config.toml
vocab_size = 898
activation = "tanh_gelu"
tie_embeddings = true
optimizer = "soap_variant"
steps = 4210
Each number is 128 + 32 x the weight over its row's rms, rounded and kept within 0 to 255. Layers, rows and columns count from 0. Numbers have three digits each. The size before them is the row's rms in percent of the matrix's.

# down: layer 7 MLP down (transposed), 768x192, rms 0.297, rows 574-702, columns 0-47
# up: layer 7 MLP up, 768x192, rms 0.3, rows 575-702, columns 0-47
down574 106:101119061181153174157072164188107072177163098099192104147149121136108157087153132109049148115116072124144163108195104127133160124123111091144196
up575 099:123084124126140102118078077135108145103080084034118133129115113100137186171163118129164108130140149126086099125192081118124195164161101163169168
down575 102:160150148120118091147150179134093074135092172180095112021105141174100136087143143074093135106133140071070080092093096081092179139181123113161102
up576 084:191134104057089119150170125139150137137077109132129071087129133136105149167108137121139108093146134049126101143136210104077086110172179092153097
down576 094:105124153098142149141165158108164092099138035147146098046085100131143102086151091139123091099120140059156129123114145135161140100120145116154150
up577 105:125086124126063162107093193137114118069119152137173113097110163119084098085102162106085143111149132107144142093134114179135152111152127118171153
down577 091:103143171123102104126113157094180136159158200099123116126095111114128136158105119068124137148137063083185120148166111151103150153123134103118143
up578 100:118100115180086092121147155076122105137130118121094091144116190147099139130083170093134114118150118103135162128107131124197142173130177111111051
down578 098:127132038098110145070131161098117140104145142101150072179165111137143052107134113145084143129143119157101171121118110115156097119136179147102167
up579 098:098165142171117154152128123124133144080128081191134113122060155107131116125126128083138090087156149097150126032132167184144141147184140140114177
down579 100:111090102104167117128088106087099125186187141097166084112121058140132126130138125152143139132146128156103157161148110118096098140131072150104120
up580 108:156175098149099117141151052146129169126105112101163095139164103117075147122109129149082194096124121113194161087143137097166056121142149113146112
down580 109:123145120142087125137114152102148080134133083140130153090095109112116158154174124118141146162098103131084173053107119158076131115131098127099141
up581 097:140181107139165123140115104116119143112125103180123080099147160120160102140103127068127102138176123144144135096158117130053167119143180137120111
down581 100:133122145149177137121163096129061145198127152129112169157086164175112135131120121135140158129117109189133105070138147071110143196125103109111077
up582 107:179149153125208141109111105113125180097118108124110075120118182157133075105152115100181199081108104112132114114126069140158139138127139094083108
down582 098:075127137168176126147143058139162077151159114122144083172075158159086131099128119166092168133119116168100139058164093056159135111102143144085142
up583 101:173102109152167120105148130113130151114091095076128122093094119142139081150071124137166102100090112123142200108131153184159167114130089108079083
down583 101:155151137106084180092118104187106164106098142119136145019121092147056164145154117094103123144162123169176138079187121144089154159153193150209122
up584 092:114166072134125126128133183123081145122154172121132100141109132145163139092120121171121141185129102139087169076171156142116187115080115134117119
down584 090:118123093090188136093105133167115083134151136023115111142153137193091160076076153129118176069086109116148142156140114070096118098123157150066110
up585 113:089133142118109065102121111107122142059136203137152186110112140077144148123091083090160082136115151135182154092063157083149172059147161142102134
down585 115:131060123145153095144105157201131125094162123187206097186116091141112110157171139163135156076132144105134115174162137100083023127131158117119134
up586 108:171137096101123138187102123186072126143091146156146124131118099120059110136101128100135183104131074129132116132125186146114187150157123078116078
down586 114:110089164122154148098110143079109140080075113116071171176155124135122154078086149104167070078111124117168075158122116187154138130110115142124122
up587 096:189118079149089070091106118098113094106162099129106171147138052180144094181139159108147072182134100115110162192075154146127080063081159143134172
down587 095:090127106170105086118136073084109108178165143169151177081100115110149174136154113123100113063134151105122145082143100159117070131117122151139101
up588 101:065091127130124138142171075154183165180083134112108137144120140094067185160117109120089155077152118145127144176101132122151100080136162129159110
down588 096:142176131109094119067125145067078091119114090087158134117118096136175075114101178125088042146100158159105120139157099133086129162122098138070156
up589 108:139113167106109109153087156155121155066189134146087162121171104085112102150072081076154142078121179101157150173106121139144149125117098070152189
down589 108:132112129197159124119097110130140084189107129179079141119114120154105178137064178115132196157097123107094127127078174137198114177146112121115108
up590 090:148110181125130101128154129151161038134095117111105118156082157170090065196095186101063133108097140080137118120178148123109138195122103079109108
down590 095:126149114159087175165064096118111146126105102120190114044111094130145192044071133159102164118180174101174105169120126173155128104168164156146132
up591 109:134117081122092108090150140087137164132107068059126075107124120157156085105125136159113095153113164196128129158141104107091159119093114149194042
down591 106:134165153126128098104155181140120066156118124184166104140107129145119095098180107185140135087137150133165160090174132160169073112112087135159131
up592 098:155111148111142131132132140143095132042116107189110072127211128109098169178139127119129069143111095103147160151092029130120146148145112156126134
down592 094:065108083078124144143164092123189086192116115127107150099136143113161119090119157131157123107119081181136137109148191121162114117144163110086084
up593 106:060166076167044125213107123094049081128144107144173146111147098138117097111119105146104143104117120061122176139154133173040132135148130097115124
down593 100:117095139157114121162140100127109043155150144164138104136170074108138123135125098160088115151107128129136093109096159132121175172131203166108123
up594 104:154091083141118099078154171122087170138152152044134135100127119066173116104168161136133116096147166200099144170124098147137116139131135113109136
down594 106:127157106085111094078117113132113140149115153136138111144082086149188101113113087143171121106135134075199187162153098148139131148102152076123122
up595 105:118193122163122111135092165091101161130131139065081177073099105171136122169112112129148159141126132170140132089080092167129156117145145153143156
down595 108:139122072174114141118140119137101108116087143140155115120070130111104092145135149134129121101116085131132107116179180087122083144087204163095155
up596 104:128165091144163136120102068078113056165159164103158138163124077134112148129092139125169152095071197110125110114096096132199096068127171083105063
down596 105:162105134104161133109123139123134095165141155124162141079077157055101159141167118137162129164124115104110158147111194133116233128131152101090154
up597 105:147149122097115114141111104132037164147145142074137121078145179108079103140114139135177151217154124135126154178106112201094143078094146158098089
down597 107:122128123194135197169073119104133129103128092102124111142146174098134128133122183157140146099130097057103169140177135145124085135185131130141202
up598 099:146113108139125137131122132141119137131153093159127155166171095144115147113132158137143146180187177153144106174152144156181151103173045075099122
down598 107:095133163152128126104145149136108104121085112068075190092121123100111117089142168183149148135169129150096181051147135154038133141114100104128142
up599 096:088156147149159151101097157156081151086024072139179053067121144160158130135107111102179163138096133136133146119110099144095132175135100148130074
down599 105:129096165195113126119152092139128127149131108144068127089090116184166116150093149100158156105077087145132122076122116076051187135095153157142084
up600 098:161123099125096090163096138127099104089112097150123185120108106152167086132108126192153145127163149128152160095123084102146135148147086152146122
down600 095:131109167187109165097097095137109160135176081142162146136167152094131175103135148104120159159087083130054168136128129141137084160064129108159134
up601 096:139152165128143075075156168128157149149110113153199143121085096113164123096173132125136157102110089136115046124098167171087130102139092107083124
down601 100:138055150098053106107135147108137089127163137136098086143079124100114132145123099147074139130147138135140127135128101093142094200141172095107146
up602 102:176134128165127092134190095154123117103112090142106135166136165127132040104089077111106164112122162150127138157144181101104121100114111125098169
down602 105:110142181120137126130149113110069147152165121100041174132163103099122133075125184162129116064140148157075135161056164158110113100135122146101105
up603 093:131179126080142122166135187160160165202133124152113131166106032173095095133080091128124143097150133161099169135111074199140146118139115108160112
down603 095:172090131073108153153111128127159100081085137098102168154147188129097124134110131139121082144100105058127101135104135149168060163108185164135123
up604 102:077127180096117096130094149159141155121136144123178078060116169152103112110184197120120130130126175105142113156159124196077128155113112125063107
down604 103:162121134164097137165163152095092121068158139146195176085138112113102104144092068142058143154184065140108092074106142101174147164129093142111142
up605 100:118135146103131090108148177123133118194058133139053113162175108092162092122167161126102177072149187100117093171089108127126143162137152159087156
down605 104:109174089125108127176129075155132144139176080163156110147127139109091186149130105130137078118125114096166156098129119089104130072118133152093169
up606 086:182169093115129057108083189164170093141107153165123147054162144125132167106080151132134137068113153158116093082152113073165136113035128075103090
down606 093:067075139063110113113132092071163089072155113073165136140135162147108063119194133145152143154124092053162157139110096122107185092136140160125111
up607 101:115171081141069130131098128154147156118150094151149157115102080141145100102118160134149113113142091121136104119086096137186103156134127162171115
down607 101:110100180128119120152145146112126127141186122155207102125164105138137101130127130101091120085082120145071195054101091110169102096152127147139156
up608 102:185091162107130108145130185103136088116183128099156132154096163145068121080104082160111109119146142139066165095151158122116092144105120135147087
down608 102:156126094112088123101107121108140131161163178153159139128127103132171138200114035102117128052156112127125060085126126106113151144144068051123151
up609 105:146144150129210081180166166186134139142121135162184130112053108176146147102108149142116171152093135158073126112204143160103105102129107115098172
down609 097:115118078134111147164125112135101078116181117134151108169147179125108158160114079062151153119113123094177117098077094127067095180104092079169094
up610 105:162068086186135119159113095139191138124136107125113153132128148074136119122103088236166110113118084107080165133162070153106146176105181148110099
down610 102:102146124071106069145086137151147102162153114159106066176154153145100113185146037120134052142101133155156073134144120126124108155152098116126084
up611 095:180106134129040119108125127136096098176086136151166088155123102133133105116149154105096119160098104060157104125141101157101103092104121147107130
down611 101:171112100146114140113160145098134141117152130091154123096080158134137160072172084154234224120127142144128125163114101093127177121136081112136094
up612 099:074136158038168163102195120109120061062120112144172146109028139139140123143103086105145096120171115110156130132113177118109112084141094169170118
down612 101:117109070163132136127147153117124159135146146116103102134159182159126152113100114123103089142162051126123110152140105113101136154120141110120130
up613 111:127080162102146120153096175099159115172172086109172145120111100153124083060130147147145121145143110101127172139117133149155079050132152107087142
down613 096:172161051162111056158135121084129140116170136176129110176120152140148152122154149092097153125153097128131118163176089135099127218095111119148149
up614 099:089106143093180182126134090133139058118130143124152088120130127140165134115168093127114063199136089119163118189115064164140159091184129109158115
down614 100:156129100125132153175130127164134139134149130100186173109152111154132166078152112154141098067144157167117077153145142123094172121031113143154122
up615 094:148137153116166139143131156184142141156104086155075115134091097078148194167168084105174149092176084062118103102136092104103134106187106135078155
down615 095:108129088144154148154111106114112136178107078148155083127128125171118164092195124156110112137129073092100097161112044113159113162091127092105186
up616 092:092189125153128156141169140140120170110187137166090098122150044133134100143173165152088118062107158137141113187120093199090163158209085149154140
down616 093:157070143153168119090096115138110091146114182136108132136086163112128196078109120119151116172102100164156116131230140084092170131080128130173078
up617 099:125118114072097049149155093120137145158132089158182160101168170121097161159172113147143157132125159136175168122079132143077130101145096171167088
down617 099:104095088158110158156134169105158171144129136110074128143197140108108179149126122100150126120138130177088120140148182096187143139105150129124149
up618 094:193133147169113146154125154054168111080088163104109132133203094142137058133129139152138152058126138110161131138099125116095145167080175084079129
down618 096:132090074130106160118096142132123077115109143120123099135154151092136136089127095138083101187166125129160150128136097087078153127120104094199129
up619 085:137132142067095093139150046101032115145156176080097114120156114142148106102172073093147106134136078098142093140129115135074137077115100155129152
down619 093:142151103148088193205110054106090088079118177130142106137102115178148146115147084167134130153128144088151149141107185161111130161098106045093141
up620 086:170114192190125095123132132106094100134098174172139121158130145141120133129113072101103144148166106111125099097098156209180108117137186162138199
down620 087:143157073096120120102131179128110200036129151144140187116188147057164158123190135120122124103147137123156154160140161139101159156080141139134064
up621 101:093126130144123134158053168133113169120076133150125096083168125044149099154185138163132096086110142104178131144122162115115152042119086103138086
down621 103:090173102129094193114100107140120090186138104151103098155060099168173114076156116154127204104130075105160121172139144132114121154114172116147090
up622 107:124140163152122130140136137105108068104145103111174185074166181130161156183165141088140115062142094146105159063131162157181144116117104101127116
down622 111:167143095061059087115109125122150123108139129087125071101142081166158120140108126140155164176069116111107151148118111145133177081085077095124137
up623 103:186093120177152071173107126096115132125186151164137131142092211121151071147065109117121147140088117137163060157103117166048157067124073131107076
down623 099:155103119115175143134126154167183137101139111139132116124147073157126090128150151171115121078128118098074106098132164127167088162123092117146108
up624 094:146073141140131128161127168152108090112119168110129145113146109147083089063168092089148160149083114115125121199099160116137092110100141110158084
down624 090:075221144130129124113154105148105161116173151179134104122148091088154188113091147104176182122069197104136182165136153127094155128122145125138117
up625 101:112178086158070103185123040080143099238151136114112108116130071165133201149073118131138152093065104121112100116056106094192121153178110157183119
down625 104:089116131122138138129166094147094180184164183128150080160154093176095120100121108142120203143140079128149085121127123100173175137128168163099058
up626 094:135117142134170084087077131122160157156143123112134154087176111045113064112185088102096077146161132085122136185157080122125103125091107104166104
down626 103:090207083098140106151155095194227128128155153118118105142126146138125086144142159143132139118124036137160074115122126154152127157176112195119134
up627 096:149153127132093144150169124117111066102139095165184146115110110188150175121125159124110106128186096156109115132120163126155172105181135100119096
down627 093:147104149101062090057116154094058172111184162086069089065071120116091090100095102122149109126072108124140159154159129159113101110106071139156147
up628 087:176073122162069106159055189111188090151128153174122134128121136147080094094150101147177048114184069179118137088160140084165112162059140158066099
down628 093:091185152138177133097178082134053195139171127123142179202176126138151139155154118083116099148075105139084136107059058132130154165156072147154155
up629 108:178110085148153108123118174171131120130160101170145164109161147183105066110093116154137122108107159137120148113100063123156180120133124151109120
down629 099:123160137139161143191116115170186099144118147122154160157061127046165134172139136134103092138153180148141118073147162085100095173117109153138093
up630 084:132161057151148168159193164137126082136164097099123188118097116168129117055128170128207128095120155129142166111160153164098169146248127074101066
down630 073:142120155128096118119114139131162180152107188086165052127040165112133098188126175151139089165195144119110097148095110102113160099071125144147194
up631 105:052103092191143117112167139153121118117147201069147142094151119071094127119078106085124077103173166088138186144144160105143126194115182138089125
down631 096:125127183154097035183164124119116111140174064147091099155119159128140194140146095141160143100104148149126086121084096173177178091104060119162061
up632 094:128093131133179132130104130122133148145150068147080097137096119108125153092164099125121140134142161148129115177098132114174104142165093108110126
down632 088:102128114117150149158094141106141090121138153184110145086113160083175120135172141146107134140112201094089176121131183125161123144087178138114140
up633 100:150140112128101151108119078163146078074167046152120181135116126123145121123100152176182111099115161173146105133151126097090086119126196207113181
down633 099:138142134135179140101143094103152154116141152148129085072145108122100103089160149161113229104085135146075128107121079087155132194178122126134082
up634 091:128159142105139118124076157154118144154075145147147171070132091100133131183115118111130111172107135155227153132092145180119081078112147185136164
down634 100:079167118128142159130145148083083133084159158119081077075116114222133124112157148123170164118181142141107058129119102147112094081178119086122113
up635 102:139093106118092177189110163080126110100121175086148106119143135105154157144109134155161104112130158131100140136112140165184142125172142099181108
down635 102:119076104079151109115139076121155190135147154140185142119187073126160128205100129129140147178088137169151091138126110122123088147099115161079105
up636 096:122126122138091099127084107148154149121107164166114138090118178141131122178179131082172101121157118156186145118096140108167133119113083125140150
down636 099:097173104113116187115121185173152117038159124148120147156123120132113140116161135120090148133126115068158118074092088112100131086122143082119186
up637 099:117188117126182178151066131132067152130127182142149161128146118045158149140156151098177121164143180090134193100146132120088140109110112136122096
down637 101:137085137186177145197139119142124185113130165138168149137135157114181153135113126130140134130130153113136176077143134145127146111136170174075133
up638 100:112167076134154156152066142106168112161167111136130099088114112173157122125130163137157166114143196111091154123119059127089147138148152084131119
down638 100:092102171114096135089114139127133157171150109104161144144157146111151139083107090156166147128204141167122189204104125029121139112146130096138144
up639 106:156175124130134117116160135066134156101086117086158150128149168095153112169167081134155099081138092127149168163136173138108122157143041132078041
down639 113:154127135145131160217116159149112120139147121151153067172091108159128139108144094156113105083179122183092124160118203114173100097124098110162162
up640 100:188183090132092176104197078100079194199135141138094155091153070106183125110140171158113182106055137155110134090186158124142155121117148098116117
down640 104:084160114145126109120111116135145158100146132087118166121144120129104103130159110098150141189124124037114113114059125138130101118115093093156144
up641 099:172146162127111125133138096118159125145146136087097066114106142114123089148097112116126204091099168134141161131169159086133136138132142144084103
down641 101:129053087158203141145135137087128110080090141158159129116140139122119111142132106168118089130144127188150120113170175142174126096140132160089140
up642 107:152113101135166117140056150156109164176101137111074178113129105119110098138106098126124080154226106097076142126112155121136105164167101128066134
down642 090:083128103107114132125139150110072126145132114138093085101181099049159118080139125121159158165121079122121116121098187161115143125083143134187138
up643 095:143122130090100122082081131184110142091124065125103162110137116087155107091056148115135144109161148146139129105188170090135105154143148144120117
down643 096:160110100143077129117145189086154137114111117169090116123105158129121200131112115103121114111200149149095109125178106146105146093129130165108113
up644 093:138208156143102148120135109135144105134125096162078124131091115168141122141165108114133098156148114122077135093150151117179128154223132124175118
down644 105:140128132146102145152101114112075107123129142085134149066156158149172151103141119131136131091114124116105085117141131164134171146100085105138144
up645 095:136172145171109106124097078152093096146114122092155161081107142123094097148115104045156122206144087123164152113095102122197101197131133109131117
down645 091:093091151127076199104134131131118126081122157161127101121177123102174064117142135102180173111142156147109074125168127120093143114167136106098117
up646 096:085119146104152079151140142166049147125104136139146159141125102140140067226123134145107099113109086128110116127118113077114110111129118131111140
down646 091:146094116093119123111151147162178114120179151141141125151158154140081120121126200123165152099204066135151169124071126151117119057102132060169132
up647 105:139102114119121151092144096088139123094184197104088164190109150181180061186117149139097143101143111104112046094136126086097089127140132148140142
down647 099:122077103114117164081079148161113102125103063140136167109152179121085137110119153072159115139136153118157129219126139164101135104127143118159186
up648 098:105119090187090123104100106086088133114078070108070141137193171094155067142113127148104110158111099095125079125129111127134131149186106133128135
down648 097:122117134085141142121178090115130146114183112174125133168141098159148075131156161088101101026123150136111123184142188150137175123109172107153119
up649 106:097157149121152112092145108108162165129164071115084122112077127112092132134161108123124161133045080138113206101165139093167141117029115104120137
down649 094:135197128084166173181177133185113083100088206052088149105069118169126150087167133124151105088135116130170118153096130175084131186177133107108118
up650 101:125186165119127136138131159031095119093115118074141146104081100142119111088131152121121093162146116090160126118156094110128104085092103077121116
down650 108:131068119067143069153106101172110144128098126144073107121183162165119210193121095140156163105126120180111116118103138116120201135137160082154128
up651 099:117137136121120156135099071101091132096120127154121145166148115123152169136151137131164129103158176164168175095127112095087096145163083154141084
down651 103:157110144150144147120130189213130119167119123158102091090112078102112115135134166085122115147122188137061109105151098125124120071126122142143111
up652 098:115134106126139140123106127078127115162170126121162143060142150197086095132115118110158128156121130164162137081163163132042091062145222147118108
down652 101:143150125107146159070146068115155126141122114163035132118062103115153096059090110067184113143112178107098106067121165085127134114084069109129100
up653 094:138203103134146086121157139134163144130099137104149130126088141076167148078107115190190117151160117135177138079121133113102155108170131148083128
down653 107:171115155119090150146083089134139143107106118169173123103136087095127093091073101106089129150148151079123158117097148064136081142096077133128172
up654 101:142137118129188122115147174172130121166100105148142134131086124148130155153145124113163100120171147095158139127131040102153050156127127144121091
down654 101:172120099134104146129116091169092159130141099086167110218129125108129092132122140116112099178102182100144151145105172204153121130125120146134173
up655 098:171132111181165100111143103127056066150124129141155141156123101061133098197111098102107139133146139133135079164112108164045139134118075138145107
down655 115:205117083160162140085153103136101173158120080079114097157125133180109185121146139087111159089098145122146191124117160160143158092095096100139117
up656 098:082153187115117090155179118095136150053161051134079079142079176099077175130143096095116146118119115093149118101151123145130081145137103106110087
down656 103:152149100169122091122153079140169138142079132139116150153110109123066097121157145137138150141164164060131155144119138190121153173170065099155140
up657 097:099131046163150113118138133119144057123126175106138143090105100060152127117183145062105082138138164147126167147085163127151147123115146185166141
down657 100:130115096175154195132101159135112117136141126093116131165112133134138140100167102137161131143197123107098115080145127133104146150129145124181102
up658 089:087148079158174087089140105112111099119168121113158151118138096093091119147078102123113116091103182109131169147118177116158100121150203162139151
down658 090:066125141130074154206113108144134100158091109130104150145120096185174146155143110147123185181082045124131106126147128105072129155160118109135091
up659 111:135087137147063181170117113121140143100156137138142144123160049155120114187081123119046139111084100166149181146171110099145115146135150078178100
down659 094:173160175141161184156095097110080133146127087109140140129140162109135116146125140245080137147137137106152186112116122149075127124112128117166122
up660 104:122145078124119097205104168147168085182076106163171214128103144132187111131129111152084117156093156132096143212148178165140121150121201118089117
down660 100:132112119105130166107146141142111122132097148107084141162165192140063125132188095141154116189139116096115091133150115134126117130180116138100123
up661 110:127093136109141100113100130104108082124089127100114131091138140055143127096172115135154114093107127186060078121108190158111094143179109136165158
down661 099:180127120138094151121178072126120091101183118077131122187116102132146121137083104147182121156165166126191158124078108130162085161118131152164170
up662 101:123142110080077146102140099127132183080102126135122178168120110078147154116116081166077082207132144192113147124162138134189137131187088139113118
down662 107:121153169127129066171087113097093165139062142198125074115070086090119119117163081146163099128087169157153113152193186111163076157096129132159155
up663 101:154157127059108131167087110145112159104145167179124123152086128113131131096123083152175101083162150118163126087059141186069110122098143079099077
down663 110:172137139072119107122061087112104186149203182077127112168075092199127103120060087141157132151158145109074159107214121119106161133099159087105133
up664 108:168135113169096082164098077070150070131139074098094112170085197148136146173096120146083137095112137121077136156074128194145113088147175165124113
down664 103:101094149115145149118155118163178168147156097148135157068132131132133147133091108128165124116183077093158106128160084075119179114118074157181100
up665 107:121106207148135141131203116087146076134109109173084112116102119148105035107167100120140144122128158103150164123092154157084139136125174161173132
down665 091:145174088116122154162107105115140190095166109070147154177142068175149145107084204175157138143173078112131148114161089130136088087130116071101143
up666 104:129093163109203170189115095163187132085155164116124133200129085152139100154070127120115157134147124158116150117196075162108141126131120147088097
down666 107:127109149121106111152159124158133127209133158134130121160116124129099166085149117130088155114135051161100093154143191081168137116096181085180168
up667 097:109153149136130081069143166096141110111096158075140121146142162075172155147117105134092145161146092117104089101142152153071169146092081105151077
down667 096:101102143137165135123133144119164169129110171132110156167129176118125140136133160115140142183029069131104126106141162133075168090133087191128147
up668 089:073100181154056071131132134134157136107155114199099104131141168122104089135139144090142140153107176203167127142162166186143207099134118084109088
down668 093:143129145177123113133150152117161145186158181112099166120170104080170173063127087121120176162193102107135155120155114104117101128141121140137096
up669 095:146127137140163139144144128144087149102171073132175145093075105115144143167100078097099170166159129127151162153132157118120111110076098092178098
down669 101:086138084125161106105115065211123135105070123144039156174114133138084118099196114130124130095131153107140134131074123151139112145167073128177098
up670 107:148177099139130123095132156095163096189181113135082137133081177157193111186092100182081113109118126132103107150133147167109075207136123149142141
down670 104:090157124124116174119152159121128123097119109120095124128088152082120178141159172143076108109148123101141103121116121114109192152061144204138124
up671 106:138114012091155149100138155113172153079090095088100140078141141126108110156088159090150109159129153163142099070177107179147142123155143092156149
down671 107:158099145155176059086149150137178115145168149116094166145120160156123156076176156052128146114113128100122120143117105138210091181121125104168137
up672 106:101149135069099096145098147167075140143155113166130139141117130116062125088093103132142072114152111110118148139097148135132149197160111175143148
down672 098:164138061097168154119154120185052178140115119132090151162114137115158104130117105098101153104098142131118159171097090132085160131140128111099131
up673 095:139179109134118166100125167096104048144114116116128148045109172125111096164100157080150094153132132133127088182138098135136165184099159093133132
down673 103:083129103101086098153156169172112136212097076071073103122211128128152154140133141124123148157179103108168128103088162145130134068094172102154136
up674 089:149115111114155137074179106136143203089161097141142183141118076146136131111136122092151174099151061134134117127130108119199121122091104074115093
down674 094:115088131145084132158131127144080174120085139157158167182154140138177147043146127146079160096122110137139119124095077158125124159190156138136128
up675 094:059083205141171151113116173138140103105114137084126159124107151120122158143124173120112103170091209119110054154137131147094151147165138133070098
down675 100:106108096074167115163157165175200087167169140129159119126141184131053149163160126100098123203138090122162127154147126092113070144060097105186113
up676 102:173110129104136105175088077082137132097154142146149117054101137149063108135135166128134196130187149154131099184138142073105152126141111124161096
down676 097:138116093148127216131142118166158121163176115120188114094106115058118145084116114147113149106078120094157092170205160184155081111166165107113141
up677 093:132115078129185134162116087144135156059113148169121122150112100134111125162150128088148071135140102131142086170080194130086138088118176125111115
down677 102:171089134126091168115116164136136084129112088077160162116085185113124091096141153133108159093134057121148092113126144170144145192090124141168133
up678 087:096075168127039117152135079151089137120101134145152102148167067113124106153123091102138139119084159096168096150091187115151131143177149140140141
down678 095:176182161156184093102145205122123066138135129056084085166142129135155179086119133130167152150178150155081106117239076169094132163060112131096184
up679 104:106117124105147045092098132145099062146169101147141093156106149132131135145126124159123143129096139146150184060166107099158100176131127110153090
down679 108:141124141125144187115145056151116136143118128156112096104203117125156099124179132140104125147076158083134076111116133148187141139073090150200177
up680 095:138135086157123101107137135072107119148151066123118139138089146171137178166127106128070131126155160175118129101137159131134143110089139161075178
down680 095:169103182154159156130111153136088147155108138158135144199137113131109084084119092141134122116128160130075159171153115185138073133087102099148165
up681 100:127158101145169119156172159106100111118159107116102133158134139141090111190055202145089138129108097174158105129151141113135095129111140153194151
down681 106:179073073125071120127111207137118167168142135175142101118181107152141122142169074154061117129112169066068074099132155107106126183129114058140108
up682 087:078097129106155135088144204130155081104170078115138112158097091102135102168142132100130175084117133129139229090083079136103133181113104145180149
down682 095:138125136153093145126088070156137065101126199151131165167092177116098133089117110143150126105119146110113134142098108147126001081152118122138134
up683 091:136078141110167126131094136151048157186066081133104137158135171144115107106076136183111134124134136116108183147112133148106132097123123103108092
down683 088:105112129129061149125143121142115115093189130105113183085140169129174120099162092167112113167115143160075149118054162112122110177157128160084129
up684 104:124106126136152159099154091121049126129063109147125108129140127145128149112107097139093160083169118173159135174170121192126099139193128136162115
down684 104:120166101099142207145159149146172110114058173133150130068175109122121134129132160096126099036134111123136048107093065109120110124064081092148119
up685 104:110123155130175187121148043076156175130176141124144149105120122112110083124129105101094166136159112118181087189164101147143133119204178126116140
down685 100:089144114155105122100155114126119047125124110119136127153151200106174137098119100154141117089129138114139111140098087118086138032141123104193201
up686 110:086170152148084067165074175150109107105058156104083156167152146144084079076146122148127171119136067154133141125087079133112113144135151153095070
down686 108:195130107194151082142095164148124115128135113115120169118083111119133108161119177143103126068109172147093109154183115100188180140160105099110126
up687 088:099170127126123102085086204193139088163177138151135107088100142206127098168071106151158138108141094143116116152145108125107089097161107142135079
down687 093:075103145136127180104139060104137156148149123138093113139176067073073097159126145096132141132076116136107090059144113126149082132166142148157150
up688 088:175092116130128085090149147080102101129147147087139077133148146100114142152136116154144073118126130124104172142144141156125133164171118147101114
down688 091:064182131127150135113113170217126097166088122136108126125105111104132126100124156093081185098069112172109120136165137134163155132181126154076069
up689 096:063190119126160122150139123144122111165109125125109087086128122148136141085112124105151126160119122174192088095149110126106132116178130129114135
down689 101:051155173156169126152115095187085142171128152164134142156140113060112152103065114183146114116177143162090163144109080073185086154122078164102149
up690 098:105125082121097167090121163047119172116087180102116176182163126106118140169191136147076139138136160143126146118197147085121109096177107089144161
down690 098:151158107132095132179086172102155102140152124135123151113147106157079164170129181131170079122180115087176196143094092095140177131135165112143104
up691 109:118095077107142071154065166130164127103141191059160159179109146140080164198164146138112150112176161128143136156108152109114123162153111102142118
down691 106:130147145179132164236139077126135198128137097110115167098157154126154076087120135142137128161094135124112102154090121157136108062133144098231191
up692 100:149100143129151127112143070141100149160098099153153133104168157120119118120133087079085133062134142114159149142084158159118173151120119124186099
down692 097:095183074173102108073135083152141103059062145112133095120083124094156136137095146154184170128127116168141163083150149137139069147155170125108173
up693 099:107149062118143104146095082098146124125129184101131176137098101133090124148111108102101135159105111115112133113139072093109141121162108174090075
down693 097:111059091097135107099141135228079208125176141164140139139161116142125145130165172085111129101151096117111155095116093114141119112089214125096118
up694 104:186098110160162101081105158054182125192192195114150128122151125167206148104121105124134122118085123153096135137093107097132173066160104104121142
down694 114:161109118107123101086164099162113068130139108132114155082124104107157123144102123150082123080091091100152080127138176160069134160164078093224125
up695 104:119145108119167114128111173120171170119113080118135145156166146168155145124108103098084117115148130170121084126144153180171085172082116122097135
down695 112:073154216170063192129133152088131135118129135106125135087130137085114129134115125179165106090151189097127151173150137087100112116123150157137128
up696 092:140141116085107171126205159098097176126128103150197077110127125099112122159109131165134118128142110153157145110107144085132097082150100063102152
down696 103:079136145124118145087096113212115116145127128111089125143172133086169152235169090064104129080075046131185163155132099110154170117127185133149143
up697 100:107116085164127098160109138165133201127161143076169173170063101127084083148128078198097109153104075111118122162144080151193149063141121146109138
down697 103:131130134127091194150080053123182126112117147138113085095180098084164124099113151145173114133156151118213108140139171154151109133188135155170141
up698 093:107118142155169105137150102203127158188116102111122107120044097111090158127210085154137109131125140114182126164159113109114161119093098119084102
down698 097:069128216145145108114126141118159084109208148144156112135193123151135183063129111114106132142129119054106164098110184153097145148173161163068125
up699 097:127144117151137076145142123149138157037140157188165113163142113078100123098121097098141069078114151085105145114164213138144131061130065120164111
down699 098:147159110138122155108172144158045112115111137079123144069159125160127145116157163172117102160184117131142149135165123154140186112111224148042102
up700 093:126090163071156100150101126053112109186134131113127160121132123162160109126140126110096069137165163122146034129147067122154113095176081135145107
down700 095:112106124135124119121117083141135097133143168146123067129087121087145130050014106099175152096094100156131194039102167089124163173137083144109140
up701 113:117080126063208100102141153122113077183105159154148190161109096128126133115156115161115150102168228182074157110143135123162062092134131121106139
down701 086:103154117142086134132114056116142151091149074155105121121153182104122128100175143141097152155067079086155095139104122120119141140110162152092078
up702 099:143145108149100145140138115070200184163111134098138161069138181087131123123126116100136165169156088145135117185127107131140102131185157124120099
down702 096:128097096096124020106152130169130111101119069174133147130170094146147082147156144064130084166116179156104167106115147098127133129067146083136105